Weights of a small GPT-style language model, trained from scratch on English Wikipedia: width 64.
Each number is 128 + 24 x the weight over its row's rms, rounded and kept within 0 to 255. Layers, rows and columns count from 0. Numbers have three digits each. The size before them is the row's rms in percent of the matrix's.

# layer 7 attention value, 128x64, rms 0.0843, rows 41-95, columns 0-63
106:132154177151156086181148140134114110147133121146100155111128128149142174149154132116107148126120142141125128110124102074075155136127122121136129082150110133053121144143113117119126121166115127
110:126160147123116091135154125128173119143152144160171129146114117090171093145157146122127140116117106124138148133115167130178122096142119138059150105162135152115089142135138101111110143120132175
100:076108144100133180148110116130126098134144137166091119131131152158123151165123114152142147137093099149105132076078092138102102114081119133151099110141138118161120103160115140140157149124124135
096:168122160114146121171125095111162143150152121108128118126120203094106163144099128150136071122117102103133123148108122085098140133095117122099164129160119105150108089109128150132121113143124130
093:138123109097133170112129121099153100137123149113099139078101167115103068131150160105096158126084114112144138119162113169108136137138143133115149135122123122092109118117096111135167155179113108
105:149134130133148141100105098130134125131166119165120106120151123204115140149134085114133093124133117131115122106119124107133096119092115171103144113129138126101165074108143117145173182154128158
097:133119147097136110154132115144154136128112132126130132100108131105104135126122110146168154112131107108120135106179141218118173124125131122155101110086137099099173102137148161122118105148129083
091:103167113113145127106155115099116144110129149079124139120084142100122132115093159132140157149140120121101143147117109152095153065103131119151162141173138125092121160091124097145146129174143152
103:126114168088124103125155117105111104147101144121144134128138105131162142071125103141129144141141080100185144128138112077183096121118142119132096117118136187106131132123148133151140157124104141
104:163113136095123160040120110134151138143100103180125130158132135129157124151104148137098092117121104127143104108163105112139159122150149154127114120182136147116119177123159110131121121120137131
102:106134118113118128106159165123101098128084118085161078164142094169089145139156141120113100122115141115152147103083171125119146103134135140138111129148112151150136103146148172101142137138090108
087:136118133121147094088093132126133196122132145123122130088144141142098160137132133172108176099115132123137145099099115141108159161142094099108112136136151121126117102164117110164150164099159091
091:133116146098129138127121126130103131095126129162138133141144160160113136176167131091049101132135121124097131120156115129152167099163136117121118150108103144123071164131165157130110094150128113
093:141125142158148110112125141110153161116144157123102097142093136114149168135098167140095156145110148114123096085150120136100121119105158083170157128141152099102140145103091140134104129128066147
113:122151118131111158096159082094105169094159068136112157164080108112142102118151157156100146141116121125100115104097152126122168162102134166133130120135116110146143156124122155121117122141099123
100:140179117127109113147119116122109099100136154120148135124131105123124128136077105115119111138112108151107121118142173102125085130133126175160127071112127139120089144200133159106145161161108149
096:144140121121094141144107124113092149073158148077112155193131125135125108134091135133127105098141133118141127133153139101150093123150112141111115123153133135115157093133071134169094173138152127
096:078150158149107120158101175097111136142100105137129146131104092147193118125113108109118108140135125086136134145100134135062102139108100092094154119135110137161147119144106143146129137115150140
104:168140121141145139103110154137132124112094174083111175114094132128142120134161137116129087103086129122185106122095145090107141130152136146144115087120158085156145120111116134150125091100112116
097:145113076105171133190123122121137103120092096137142125131119123151146122143128141093145138091148139128105149130108152161160098108088118108108143127146150108153081141114187124160137140136090110
102:124152130103142151110146119109148163164161092149162163111097144140109134096144124081176128134143135102121118156113101155153111144150088094136075107143109120114106141165132094097103106105123126
115:121096157144126162126166158137127155083152119116162117159142137137103092111149117108118100094117118137113157157128110120140147110103143113149097059170123130125164133095113131103120147112148075
106:137140157139150115114121157118134114146140119089150139146166133118125095093125121147101152194146141172115148109140125108061109117099117142127085138140120135159103153123163145128112184142151109
098:099159113121112106128122156146112081088048170131117141136079165145124139116109113102148120166111157110114136128169099120165124118137163112149133104122139105135139111105112162155116141122126139
095:121102155133109123143150128136135129092184123134105138088186134132143144123140070124160127121143095175133126153133120128115148156122119092138088097105094165161134118164136123083105119123147099
093:132140105109129144106138116133140123117147120151097120115077108133110112166184150090126152125153163135159122093150146133178122116185131128125103088100135098098143144097124123076135124092114125
101:080121139171107136169124155146058146170159128157093139132112125166121153135131138106122127152140127096060123139122140154092124149154122140125111136101113101118180127142116126112130109124139119
116:138127153106119132100107129141126139114101131174120168161186151139149136149140136105147142130077127130130108172135053137172138143127102153143141136084137096093111139116138095103137109133134121
094:120117097113130166130120107189145075146162159120101150085097136100090125129148135153108130076147095138125147101112119101158127153126131134089146137140161108146139141149147150146139129126078116
127:138120106120086141081112132129140114103106157121107133110112124154133074125122142118106150115135115134134094133122114181151174149145125155058167175121163164109143150145114101145129113110131112
115:125143119106123135061142095132116174160135140149108133180148127096122126136121153105131156127134134137111109117137107129169154128162113146148100124125146110077145190094142128091134105146119170
116:093111118144140111130100104132149134090110150113124133106129091139102151172106165117135106115124101108125118101127187190115125132090126132142122130106140123160177122165126134111183166141135104
097:136150157127143147147100142162141102136103125111106126108156078103143092158120106094156111084146129115150113131128105137077121163129126136060160115164174123111142110108134122130130151121103094
091:081100174175141130148174145159150115115137143128164148145137125108149136086159155101070067131122128124147126124122124120104143137128144111094114116110109130173120107134155156095129107107133119
110:077134123155089143116171147104063137141133140135142140125136067111107126156130101101111126097130134169148142112099196142140106136117120164113163110127135117150129138122127122103109155150142146
100:097124123091125139107169114111161088148199136150145107115147133109146183158158116131121104119091163132108105115083117139154139143147151107105132139128092133132154085127145117171134119140119138
091:115147157146153091112142115127114101101115140098185108135157118141130100124141134098156094109126102145143127200136132147090154100126130062117093115156096125124126143119140116134120148130172139
097:108150138090149131169127096103118087153172156131087151080127151148137145118116121160110131106146135126106097089120139166077136132141121106121176124114111106125121143118167160156141156111115157
081:120164137166115096106117139139126131106131144135132140145131132134116170100096151104129112087172092125099142105127102132080120122149081120112170107129099150162161123171146123150109151102108177
105:088127129109137157107119084122144109156153151084183146137095094094077109099146129122139101139130126181125124116121132139102109085135151165131154139113134149117150117074147140129121154138122108
086:123125163148111108192101139148116106135149136135135109156092141077139130097111148133158089152150100090095108115126148136076119099133142099132107152108145132115132128147158189138153129122131155
107:146121117150113173163116150132114138149113136139134116103111138125115155097147164108106147127127113157145107128121080115147146067189139130135129089163141124102110101124076131164123098112086111
098:111164109153136164076134121138095096109149140143131113121126113117131095123169124133125112153119155112107163074066081108117149131159136151149134095145140150104126149128077136143144135134096138
101:136117090122136176164152122156121139116137133142095103128103168181094139121122143068153120119117117095125115135104112100082130113130128125131153171145159166167137139156120145118106085145142142
103:135130150116116095141097148110160146109127092100105142143149122106136099163147159141154130123116085154135106100096125126113109087070128144113124170109113104119183116149121164161163147161132113
089:161141119119133167149093140096135101137085158177112113144130140157156142121125160131098142130144135123074103111132121179139077079104150105103119133108110156144120117113160129153095111123151122
092:160155118157144131156138126148117117150126122066153150144124136087114134114124122135110097145115132203127128155128135145104140165153122162112107124137086143151069092130141149081130139131149104
127:130137105124122094109106135124146156122098156143103163119105175150150158115087131131108149133153155095163112139076098080138101110113129116160150166116118126120138145157149128168129085113160152
088:133098133138158139195115093102130140126171094136136094129142156131117134124098126122166091151136123120115147142111119105140078109130113073125115126142106166140099061127126124150141157130160136
089:117102109084122173090102145094129106081164156132125110104138120134119113126149130108138115127150162094138130098116178118116109144160124156148147149128097116162115115172093131115105138066131124
081:154142115157141103132132143108164153092113157101134071150176110112117106107134128126140120126134128118122126133150103123114167159074163122130160142111100141141061103129098149089114124128164143
096:134116113123135113122129148138156129111095160116113117142150113163180166157145105141111146122142104123127100128166113113167154109125152074161134125180148096117104127147107130159090126070108101
102:113135115124114112089177169154064154134156141087145117100153122106129153156088095120126128111107160137134140120147125124118098129150127162139171120131147097101151158093112095116127119149140169
113:096125121119148109132179132120130140109160113165131127101119141124174161158122138123130122131122146130094124100087168129081104153071126125152098136102156128111144124159169152133171146144082131
102:139149113124136157098142109118100117120128145121099127174129112153124100130147134129125103091136134126128097142129201154149125148119130174109163114145113080097173145076177121094126115117105138
# layer 7 attention output (transposed), 128x64, rms 0.105, rows 41-95, columns 0-63
083:103134112116122136117125119141132160151168135140141086147129124125122084112094155135128106197108091124126115128139124130136113184133147124127111152109139152125098117197161132149148174119092096
099:097127112163112187123087156140081107181133097102129107138116135135090101147146138106101150100127122154156135129144101142115115161094145123174104140126095159119112134132090123154116113094121140
091:150119097123165093114135113098131148120153132114178133061106108128162128099123136109135149090087094099098155140125130127160097128161143144127109174139144114115136121123180134122108127169116109
086:127142118124094115131123184142131183113163161138153125161166085099134143087143122150142114130136126153095129076149128133104127119135154083111089102088129159121148139128137117087152133142128150
099:151122129139112102148090058140186139122090154162136106122139108131125135130162127120144126144168162139139135144086148101138139131146122145113116175130131084152146123114164122164085095111133128
092:122134125098130136172126127100111140101124155168136113131101091084112132141132154159147161132149113118129137116151128142154116123191136129154100184130134123189122154151118146097128083098118092
096:115149118156123114129138123141166113132169144119132147129153106096138155105112141077101125114101173161144080165102111084137108140094131142094099164127114157171129146126145107125156158160126155
085:138111144117113109141098122132128131184103122141163124141182132146082115123152134131098086101113114126148121109129177141149125152122163090138147125137106091113133175152117131153103134063118104
092:111136143170117117113084132154153113109187142124133149166082088130114109174112132134125125105152161131122140144086100124093123108106159145138104139137131059115109130159105112104147129130138107
095:136134114165115102111143144151166173117160192109126122129114097151117137118128124107123155151119161131118137162128115126151138111116088121061091126103111126141127114112083119126110123068090130
099:132102124167165126115121099157129107090145114160098131148089090095175109109152160115127122113134127159165115105098135157142115196115105139129142151129145173134148116108113113117140151132165113
087:141070098106086154112146142119156074125128113120118140098148132140177142113107094072159156134144117114147104167114110113100132145134129171113103144144132135170136108135124119113091120162120141
078:140096104122097150146162170162159125109128145156108122172122085128136153117083134150163135147147103143107117086108145083118120156121118124118134131135154140126147072079124124125133076105128139
079:159136101076101122101132136139129124127135102135150120143159121148136101131129086150128105126109125125102167174111099131135135133144124174144066125129146113134154140168162122193125156122177116
100:120141140148135114115141146138106106166139180116109106096158137142114145182069123122177064112100138127142155128160111126141078108101114164097152146147147132128116144131129132106109114130154136
094:071156100153161112102144115136101112128119089128124103137115145145146136098178201162145138108132120127139141092098118133123162143111129141133155185135134108135142094130126099105115105113110105
091:098110158114111131109133103138111091113098084164113129099127109112151109118149122129130161130163124135150128137096120129101153113143134130215185145157115161148117141125126133093133097090124109
081:154082146127151127097136148135105110107159097110123131149174165089078128103127131177158127121127099160134101120099118152140116122128169106150121118114148147099094141130087089120126169119159133
091:124118123137120095156103140145127106127135105112121101141156160136149169112164112132133171146191164137148133173108100183114143144144128126119131116107163156111128157177138130121099181135124108
092:075119153149109130122093116151132142135144135120128115139144130103122134131153138148052128158123113130152133151109138117076169161118113136098131181128088144102160174113109158130150127149160113
099:110132122116085114151126101120136152118141177119081105128114144122152108155105090139093117154115126197161148159154109114135123109114181141118109129148127116100108127120175158144141099140137165
083:106147092141126098131121145141132123144104145140158107129115083148183155115120114128116131122123181111161119094176154145097096135125103130068152139138122126118110144130074128148141138108152176
093:113146191120113112099143101106137133114138135131160133141099129162130104171126145137167088065134097120132145148114114182176124109119151116158128114083126141132139109133145122145142090156118148
098:137110123139145155130148086115131155166163122134133150138106119116141058130147168111062146117117098168127124167093148114165104147129124138106146166119107143141090148125121135119104091144119119
095:120133112116165133137076151108130124114088122116134086165102109118079097115171106175106129172138142116134132091118111146123147104152128155140173153126159127141131107096117144182150130135109125
098:123112122172120111119165097132126133124137128087149159099149132147127130084099135143112105134107094135088125112140132077114123173076121118137156120151092153110110160150158117146133108120193111
111:154132128075134118117100142137149138116115111117187110101139127100113128128098137131103137130142159130202133158168121125152174101101102130116109113161130166110111139091116175131106137125101145
145:095135102144170160117140127113120102119146116135123106116119101133128104132152120163110123116160121128099133096096169118118122159120187111099180130156122185185128149114117150142115115169154122
102:163142157138107105099153127064140177140099133137126141118124146153148145152120143138130098162082117105160113165136156165108104149109124121133126109127093164093150144157132115147166110130154165
137:122159128169121113136146116081123167147164111121112145124131150094138143108133121146150106144117110116106137140113172086126089141111164096157140054103105144114113156171145136113137102129161145
169:131139089132136120128163138132133108109175100104142157097158118136125093114104131152131128140118121124120129143117146100122118138076193099110138097158087160182080151134151122110117125136165103
135:146140166114090090151109165119131123131116149104146138143099180100124116104133137129147167118159155152133109158152156090118133122142114094156102122155137110069097097132130103140102119082118155
089:121097152126116094104175143072135151112132131123126123134101189159132132110139139153117109146115097133077137135115166111123132138132101081157100095097112107097128128170132110104149143128136172
088:146165150122131124123109111126129179164078105103076115142100174130108122132122099147126152127106144135162127133119102150145135156138107171179110149131136115107142127143074149148177135127105113
110:159133117112157098149101102109182145134139112092155116157126157128124137086153132174186141139120116098100127118154126105095142128140125156115092183155152122093121115150145112114146118151135100
112:172077110129129158181117095124125156154079107112116154146082109163113068082112124142148123150151106136154157115116119156096114138132139137135113119106133127121115167119119151118125155106128104
078:104105133102142160127091166127164101139141129134082115137117117097090118131157088138129137098124122138114080107161130126166110125159097154159148116085156098119127068134092130143133103137131147
102:137100157144098136153121160137129146144066116135145118136113153169135129116108165111126128157127150136185155152171136147133108100132116144127077144136120100091151129135108082093115104107086128
087:147103134096128169152098125158150153180097119132106122139089128137104079151107142157136113162095161114168128185150120128158134116128156141157119132089163104113124117118114103106105111144121138
114:165106137153127105130123156114131144085105121132089128117174142172180182120122097125136118087104131125152159142134146145127132152140106112093077139154103118103106126148139085145158118108153127
115:133124139106125133114106143144126143114094144166120127099132134160140152151117120092087153080101162137184133160153160154147140120148070139116105129142128121118154099107076096146096132124094144
123:131112126105121148060156095118106105130141119136112153133088091138144124120121138175117104127085118127126140170125125140134100138089116126130133187111101138142179165132164134107163123137168139
112:158109169119098124141168103096147150131141125121131140092156126142127136140090139138102103124102117124136106160162148147119119120075167114108108138137076121130124170150178146108135129135186095
105:122130149084080116092092106132130094147089105138124153126145113096128083165129143152069137130145158144160141130165098168137109121101103140155108088105133109120148143091104132131119122114137136
123:152110118133117125147105187141138110103109160136146131122102151126152138114123079097146137157137153134100135183132135110109125150155128095126139070172131133099086082106119114119101143118147166
099:104110112130121117147148114154142167151118096159125180140127121104109081143106168123128121159118123115144167103089135143170128141158110124122175134099131136140130161098080126093103131129075114
113:104107155154146120129129129119132124107148147169119056128161097147140182143144092141136111124114131130138113085102107153176142116110106119096113155125174095109170105130130130156105117109122153
156:101163123111107139102150132157119115136122124153147142131147088112157091155129173110070134094119137139117131143200115165126119138131124137080134099135116154162117131107093154099109128132100095
094:106102134115134158103113140173123107141074149137132088121125087151119171142133103132108143121121123124166128101129096178103172120153111160134129171096135112129180119121105155155137148109100117
092:118137168165105108171116076142112155148090124133119170161148122156121130131111132108076127100122160127145151106175145143110131138127081108127118124122133142092137167136181100130166123124121125
087:110142143118164114161103104132137120130191140121157134147115102113126113143159113142112114140109171174126097093121128117158107081156136131149112126089157102167181105121142123165105156142119108
094:130135137139153179129152101123089109138131126139117141153085133118067091131142190150125099135096119170126136109090128119141102127142140148089142135086129136160146143109121137123130113184162131
103:155122104090125112144158114104174117138149124094161158149175119152149091114093124143137141140131084119105158125138134111102136138082138122099095125146112124138104139161183149096150152167122110
136:183120128131092127172107148159144135130078131093145141130133169134091138112124141116121131136146132145155153177163138150107155107147102126098096110173095105094108134091106142147093143112126127
127:130123103150110088116138128114154156137156098071138126081154145138141133092109125128161142160140110127114140130154121106108131136088138081133084098137097154115073127162131146116120128145172097
# layer 7 attention query, 128x64, rms 0.0843, rows 64-115, columns 0-63
103:173159117155132174161118139139162121136104137109090149132091114093125132124145091123181133162140134128110157128112133132092168083159099081104116106148140146114121120141107119084142142116108139
102:115123113122116167123160119129119091115138170158081132137116145131127099141101146148130109164114180106144115137076146142154097127123125128156108101105133103112143155179142108159132088141081162
086:147123200110146121101119156148101116119166151124106119094096121159141141156158135112149137142094141163125120090076101122145134104152108115127103130122089115153124107164128171108109121154135164
107:127138172140133103159118112086156119143060096111166108112174129119111108165102157110158134129110111175140136132168113137141177094134105139098109101132131124146143106132129134145102134152130101
090:121144132125126128140131113128107121125094160136106159129137148121143126097145082130178141161157097126127119133104063141164097121092136142166135176136093084131159156128076114124137142104131157
097:197147116141103087133156150124114067133135092143116141139101114123135144113098131139093119103134126150130176086145134152138147119155107090153132144129112127151094109096116137177147130114118164
104:160105133126120111121151129119144114091107109062138155126127105124086079100112113133135126174133109169169166162102162137133120178140118132123127103117157098168120154103120145115127161141122127
084:129124133117125136143090098121118178103171117124101147105077147118108110168155108107122163130135109157196108134161147137098148152105131123147111131097130107126103133122113135143129174081153103
097:159151158105105144071150082137142140166130117100128152128112157126124172129131078126118120131131144130143100117142102095111120112165140086157166102137163128140106148120135155137124087145146077
101:135117104124124172085169140104149098171124138139097126127114167086119161123098151104164139126146088113091111130143112129138164144093157127168114129082171111110122118117154160133106122137119145
107:141122148112100168124151129118132165120116168145125160078138105144121162123073156128117082150124152104112178088097131162122138121107127096102115098145147134122160145103095148150143096138147128
110:127099152128085145130132120149160151132115141079132108181150099145142155125126092062126118137177112142134180123118139162160120121147140131123126116089100113134098127099106130096165113133145140
107:129155137102178132120127081099118147143131123141148089133088136114122102165179167189147097136146135139098145098125105127117125132136154130127094175078132118128158148115101140110109109131118117
105:116153174137144098173159135113091124124174129140155114085113137121101127131109169149109174127132129126077098107101111123140166135140160116121160162105131081129136085097148113117139126119126118
104:146166114130123158138119147152055167134133109104111136101123110186132103139168150150107137123094120121117148154124096098143103111131151089125174113068149129116103126144126143147119151129125139
104:103120121137158102105129138159162098123145103153131130125121180167125138121141181154113140126146136131106128119122110146119124153146142135118146132091137110143091055172120108095141096101158080
088:077153131121152089112138113120144138134126128116093177124177120159121171179148112118096147117118102118134111128129129143146160164139107135099078114070134086113144119159132110138132146154126114
086:131117106169123178111138082130135121109137154129123099087135118113146126091102131145124158111151134132139173103096137112127153118166171180143134076129147121134127100106112130093110112130185145
095:153104153148109148123078128114188165153087136116117150109123125111151089112160073133100136091135138123149112104092115130147163115105170093124139141135117156132121135129109105153127121128157170
098:161151133115134093130123165114117132140136088169122135134157154112115112104107178100136148140161139122160130140131102129106098101084091103085077163109116141147120103150110146130119139180153142
092:125133132137110133085171147091120162084100151129123130096134165102133147176142139107099152079102107106139124106114133126124144163158154151142172118145100118182126108151116103150123122116106102
099:126113144163121087159125089124137156140147133098125115118138162110128122129142118115168108156133151061105138104170097161159097140087125117149128146141125129145087099097089171158144132121130139
088:126113177133148148120132120160145125124117135118156161137160150112097139072114112129088146169121143142136175099182127126121145121066136078104131110105121116121129140122135125144111140067127116
092:064081143136128111148081148097121164110150117142131107105147137135165159093113153164146143103156114084149138132099120127135144103093141128142120153116147144152144134139163144117088130146079122
092:105139108143129158115131121164118164165098113091136097125118174123134116107108158113123094132095169114106144177139127092144179174150110141140117135152119160134121129108095089129084120136112146
083:168149134112123142149091134175116122145119139125145156105112143093137120099132136149153077083160144150115144136129135156115104139110112146128106089125083103175125165147169118088084136139124148
095:080142130163157117135145144113069141133139099117147137156121120093111091168133130140126122120151160108146154099136116143108151127157157138150147134139142114135075098138196102109100104104138101
092:159144127157138107146125120163137137125130108107124140140140148107108125136094155099132118091110104112105107087084169115121109114097140163130121159102168149153155194148150135135140143102137067
097:139174124156059119135103108116142105124111127128134104116133138120176133105113127088122149142158165164125160156119162134064101115094105137151098119112150095131136163154125132148157133127113117
102:131151134086139123100139129107093157086142179132131123129115102138195127110171160123146104131123113130131139115173116087142159132111081107137154120120152153147133117175136081111110136118122105
097:150126137179141115092155157146126144106088114163110121131098130133128098146123145132172150132142109093122130142119162109129119092097113149129121105113168129136129173076129180102132075098136139
096:112122152129179124139108128128105114160127129105200145122085115183122112101112149135131155164136090157097124122111136082152094123131153117146149107166135113139132122170116099117093112125118136
111:094165102123161131140156085101130131135137123127151081127164108129116113143107132138118148159125111156138118102180093128113113115100159121132148090134142087149127147162176160164124083096134123
103:120103153146123098126093127084148140139116107109125141151121064142158110088132131108116117158113170146160101150152122107134146150113115189170086109157115118147121129148146136170151103141113125
114:124160121160110136119085125178138142132152130145139094113148118119143086126138165129158085084160109127148134152146124142128094168124178154136139119101141084096099108133113179141101127149123116
114:119154133127058107121144085159155164131129152149129107114138125126146162142151112102128110091140149113163163155115133117117139095108176121093126141097150169152126138136121121151122106128171082
092:134122138129109139168122135149100106114070143169100115105147064125113116145097176131146087158119137129151146099129150148175142124135113137109105119122125168120142162118175092151101137120119135
103:120117113116180141113132101155135126096157101123097135112112141148146067083124167156140120119121144138177117170115156127118135085114156104156104152163102127123136120127142090143092161159121135
109:093177136132110135147121134092105139108126165122111122124160150088089110118131073137162159159114159117148064153155112105120154086123104117136147125112133140157134110167132116119135138112089138
115:129145124136132129147167140134152123130140092133139085124157179133140127145125152132155112109145097144135119161141142113088095128164126173136115118176166107079102104144135164107095120088111083
114:105114164140149157144100148126146152147132155111099168122095131129118123137115128137133127100152134174083112127113108085158158067115139123116107096129098110135146144129145120079080148163123166
087:164124123151083084169112160156090087137118132160146090139113162094144121109128126137121141109114135130127110132116079098119139165106095136114089094137180128133115126147117093131162144149146115
104:121100131174165130109136129109134102104132174103082127112067168099119141137103120078105148126122105126152093144150130143127150174109078135136128124133110141154104133125137153154149119166150119
106:123120137114099120105066087121138170117138141109112092134139134154115174110073126149151128084147152082150139172129108149119121132141120140100113098137071117136127142153141087133141146126140132
092:150119119167127138083115166113079160153142119100172103083096152119127151144103142080122168137116132151121127125150142126120149146120143120092159130103129109113111126100167153141135189109142127
094:126107168114126100182168139148155141103106166122141105144099148112110133134076119127112170135106108125097082069152127128138123143117138165131133124141121113134162131116124070139132103096135102
113:140146149159129099136154119111136132130138158146124146144146092104060116113162133179091081150111148113132148117118106174166121080114101129106135117179113144132147150127125115147129102115157110
101:109116125135134133140132082159168136129122126105150156136147149129149116113126161103061119142130129117067123166119149135119122172128082135151108140124148130120128111110131073156122116182135081
124:120114139165124111100159128159125129104140109120088141137108143128107119158136145128104152126152160122101133119164154186130123110125122119128158101093157159111081077108119118147180150152164091
107:108073140181110153128105102137173127120150165076122102143154158159128135130133106091112145123116145104135162133067128124139148114115108131122164119106115146110140150180164135141135114121136155
094:113086106121094161129087168092151122137121149086122118151102147095129146120142101177093120117140097152139144160138143150100120122099170116111094114111136117131169126163160109150124133168105138
092:137102076101068157139120120160148139096097156097149125124174147094157139115094120137127151129110135145107156125149131125119127108179133156127104125130109138122103121083134134158138123186163126
# layer 7 attention key, 128x64, rms 0.0838, rows 64-115, columns 0-63
107:158171076120157125139135107129159117116122152125102137138103107147160161117116100098169127161125102119113162130118147146117145092150070111117127165108128137085109132107091148111154109149175129
101:147092140138103163075165141153134115129167163129109102121171089131102112127125117148118068148117122141150122161103145132140121141114086099137118132090148133151139108127148102166169097157134120
088:173115183114149141086117158120125126121141139134124145139068122114134103171135120112131080104138161129110104131106168167158139102122138088105150151124083093138119125115108170125121125134144156
110:138108122106110129172135112095139122119097143111105111099153162122116122157122157097133196130164154084098117099153122143148145072145116154096165122136128120153151146087117134147101132131149104
096:123106127142113140102166114112114102143109144084127154168110145157119136069177151090133107153157097171114130124093143110138107177100119133130113180128128107133136122155085146146145123114122118
096:154165122116104083120129153159101119103179121129125141117089107141102137165150158127144137082110106171108148086168128153128126129120127123125105128132171133114145113076140122142126103090169149
110:148127118102143143160169146090141142107112097144122145086097121132118109112098173100109125177108107118136179130107119178151110179145121101118122123102151116132113129085147126166120150134132096
089:098154139139149185132110111113073168119149110139100117126086146160107132079116113111066187155148141126158121123145148139117170118118115124128124164151121132117109142111136131116119158117106124
106:132140136119159145125107109114132165171154142115152139084124115154135123140125106089123136118078148101121098108144160124122103152131123112171136133136128134103152071165161166112108096136157070
104:086108111128144176124131147126118063151168106140145096112122163130134150182139112115146105130140069131125117119146132124145151131123126125181149156085156137136146118130114103122079094139124124
108:133090144151157145111115115139145142104114139153164142117168077169138172139098124153119084082132120096135143091101139120175137164111102115099127138141127150149130133096130121131109092115171119
108:098142118099114144126106109165170144143108119095157100141117114160159111131122135120112142131153058113132186133107144181160137132132113142090122105140101094118129106130142169161115120116125164
107:116118159100139142140124106121117147143137155124141135132089138101138135133139176142082127134172152141110125128120150109107106118142153140099080177105124145152155150148114079080103068154131106
100:147118157156135096155118137139148110112156126156134135142102148128132122148150115107073161109153125149077088123069112142145171119113153139141143164130147120149125109131162067095126120102125106
104:109136110130145121120137112150101175146174114117147145108115090158104125128166174118137123109095159134123134127079121120133144098113179088108151142072118125117133110138138095113139188150131135
101:123126129162164095096155142114129133133156091143115136168158180140164112127125157138098138108149164121124129112132160156121122101146121158136115102135125120123107051149112079096092124133112137
089:133123140147131154104147146078107126127124111116147149138181155157113136148147113106084135094112120091107111148130121144142168087136101127098084108110124147163114141174134156168111138151086151
086:095138157126128164146127086125136125071111110149112129124118162166164102135093144146152090116154102112142124123089137170110124128117173146152133106126151137107135082135112125114174099157162135
104:114105139160148124173118111125132131137121154106111157076121131149143122082147064114125131128131123157150141109132151141161119117110142110148113103101107124103177148090077163133151107131156171
098:150151109135167087116145129142144080123174118133118097097145128110127113103146147135131106099148160155167099137168114143147153121121129133048130157147147119139125121108088148145082128140117114
096:124152167163142162150168104110128173098120139136101114138141140138129117163109118072130146060133096140147117116144130097108125139145127098156142107119074132181144111120141107145144128111103139
102:090140141138137068095120088144134112133133166110157131099121154171105110137162135127154152149164146089143129118133116147160113165096107141129113188146120103134114152124112108117135103083104136
090:149079113133127106104125093148117147127131118123135140131147170121149152096138130111119142174100110108155150063140155165119176149075105095114159089152142140112139143129145117139114133105149096
097:145100129160060105105082128094146131127139103154115099116160144148133153093144102119148115116190134139158148152100137122132147126136164107132141137111158122137124168130132143105091127112073127
094:115120109146122137136087111151138146128101154077130112091114156107147143150126126161177145116106149109098148151131143133122141185136118141135147110106113188127126118104090084145146135152079098
091:188121136069144147117079088136108090136115126117119135139100122113135130091108139118175117109132148138178162147136141160134143146135117113157088119106141088150122162124116115153099156128153109
104:096144122158118102166079080120130130119163161136097143181109121106098106140128123129130133133118155131115145100139146126145127089165145123147136120146144124158101112161171077124141112152080099
097:168137143158170148163112115150097134127144108136125121135186117095136110133073140113137119153119124141138118133102124079154114108141135143155083127116122150122133169136136130130081149057115118
099:156156137150096134113157093147127104126130100098121088097139115177178128125113138105128132139139150166167140147128114095101123110101096162127107121125129122114105138123172111182091110143173119
104:141171130151094133117141140135122163140080133157131138143099104116146133106128124126180155128147153114124099109153161078113165099111129109112132128098133138191137066133130115126104144122088146
104:137103127178170167110152085142111126095152124137143111114113120101144120107147143180164120150120101138131128145095113122104091117168131126147144135109162092158126135081141169094108108115134102
095:175118174089112118135126116136143113134108111116165149140125140144126107101122157102125121161140152155069113116114166094130107146145114091127182106133158111108147110135121089103126160164096157
108:100173108134073117112162071101116144114107103134153119142176108111100140173142138132133115168115114124136106127168089140148148138102156167113166130114154112146110126144171121125124116113145133
098:089121138112100113090103107143157158107130142131133154125115144133140148130114065088067119128159138126107138162129135164129123128101118141120125145139101143159153137159170091166152073129117115
101:125126103129086095107072115139084143149138141129159105128160174140134132151092165114157128101158154105156126114104146158135115141105169097146125177137155100115106103140141152124123103155138110
112:139138125173121155146084115154073148140128098155156072101106132114137144142131119143134132123128164108138171149121114107101160141114150173087119124088101122132158105118103159148113125141140168
097:143134132162117084134138160088139141124110138151122136144111121096099147106120147145107097143166188129137141108126175155130127108124134136126162104076130145152125106125123052099107166122138126
103:135109112122136175129141128169119130109136193115111110119115138141119106104134110136088139143186168137157117113113125144134101100092125106116139140108146146137060124177141103145136165131129092
106:124152148131070141126145096130145112108108110164113096168098115115126128129167071140153159150152122103136079136139151158167128116116095124136123112091153119119133090153133142137188132124114123
106:088106097151134148112160130137127100149108098143114090147151147098111107147094161105124131092148103125124121161123150091165110132114125165101128165150183123119098128106132168098154136127140087
105:154098175089117128122109128128145135119102137091125148145110169099167113139109111110152151120138159134087127142105117151154163105135129125089129126070134125126117136133084141110168164185147116
097:160117122108110117136097152107148107148109150174114125114108106059150089139117135125126150109128134145111070121143153127085113172092123163090107108139161134115149153144116124174127109131144136
106:142118140163179136086142142119137148131169115083092140116080133102129140155119097101098150154122109140155102128142152137128151121098101125157078142195108118103133120131127124151125153150151132
107:108112123138100140144105114116150151180143154107133088135113103110097120157085110151118073119157166141129116112104094178107138162146117147117115110109091096140130162152114123106141124108149085
099:100136180116180127134123112101115130170134101101125117132096150120140123181103156131113160121114086152144110139116159098155126154096120121109166129092137107132132121157152134140117189098152114
092:147141155106108144165175146129141103126076103102160114121130118117096127130100109106156133137105110167137161126089132169133132120126125186149114121171158130138168116084120113126102145090150122
102:147153140165065083135148177120109118089147134141111135113177110086090110154128108155125161165139164141121144109158104123152102159160120144124113122134123129137121112099098136136138094114113147
109:155107120146110121126152130133153161120108123110140119068105157137147111116149173152098108146120129086110105117100098163100127124158092115134143127147147168106155169128120097169112121073155123
118:153116116179170119098135156141122080147135099141108119073104117165114103157127146119154182141083118116153165134117109159131142133123086145126128128111138115120111120134118156166133102104167143
106:114086156206085160118096103149155128127135134064124116135160123101107150119142111130106154147139143113089113150097115124134141137154102126131131116087105147122149160146144087141119133154122123
094:106113128104082160144143170099165128137141170091119069144112145093130119150144100158119118104151095132134131179146116131091162123136153108113131125096118121105090123135166109154109113139156133
087:179100076127158154139116151147126141103072146133108121101139166102157155147096096157102127115138112116120166125153126143115152129140133171119132089155093148116095127131155106080136122122123133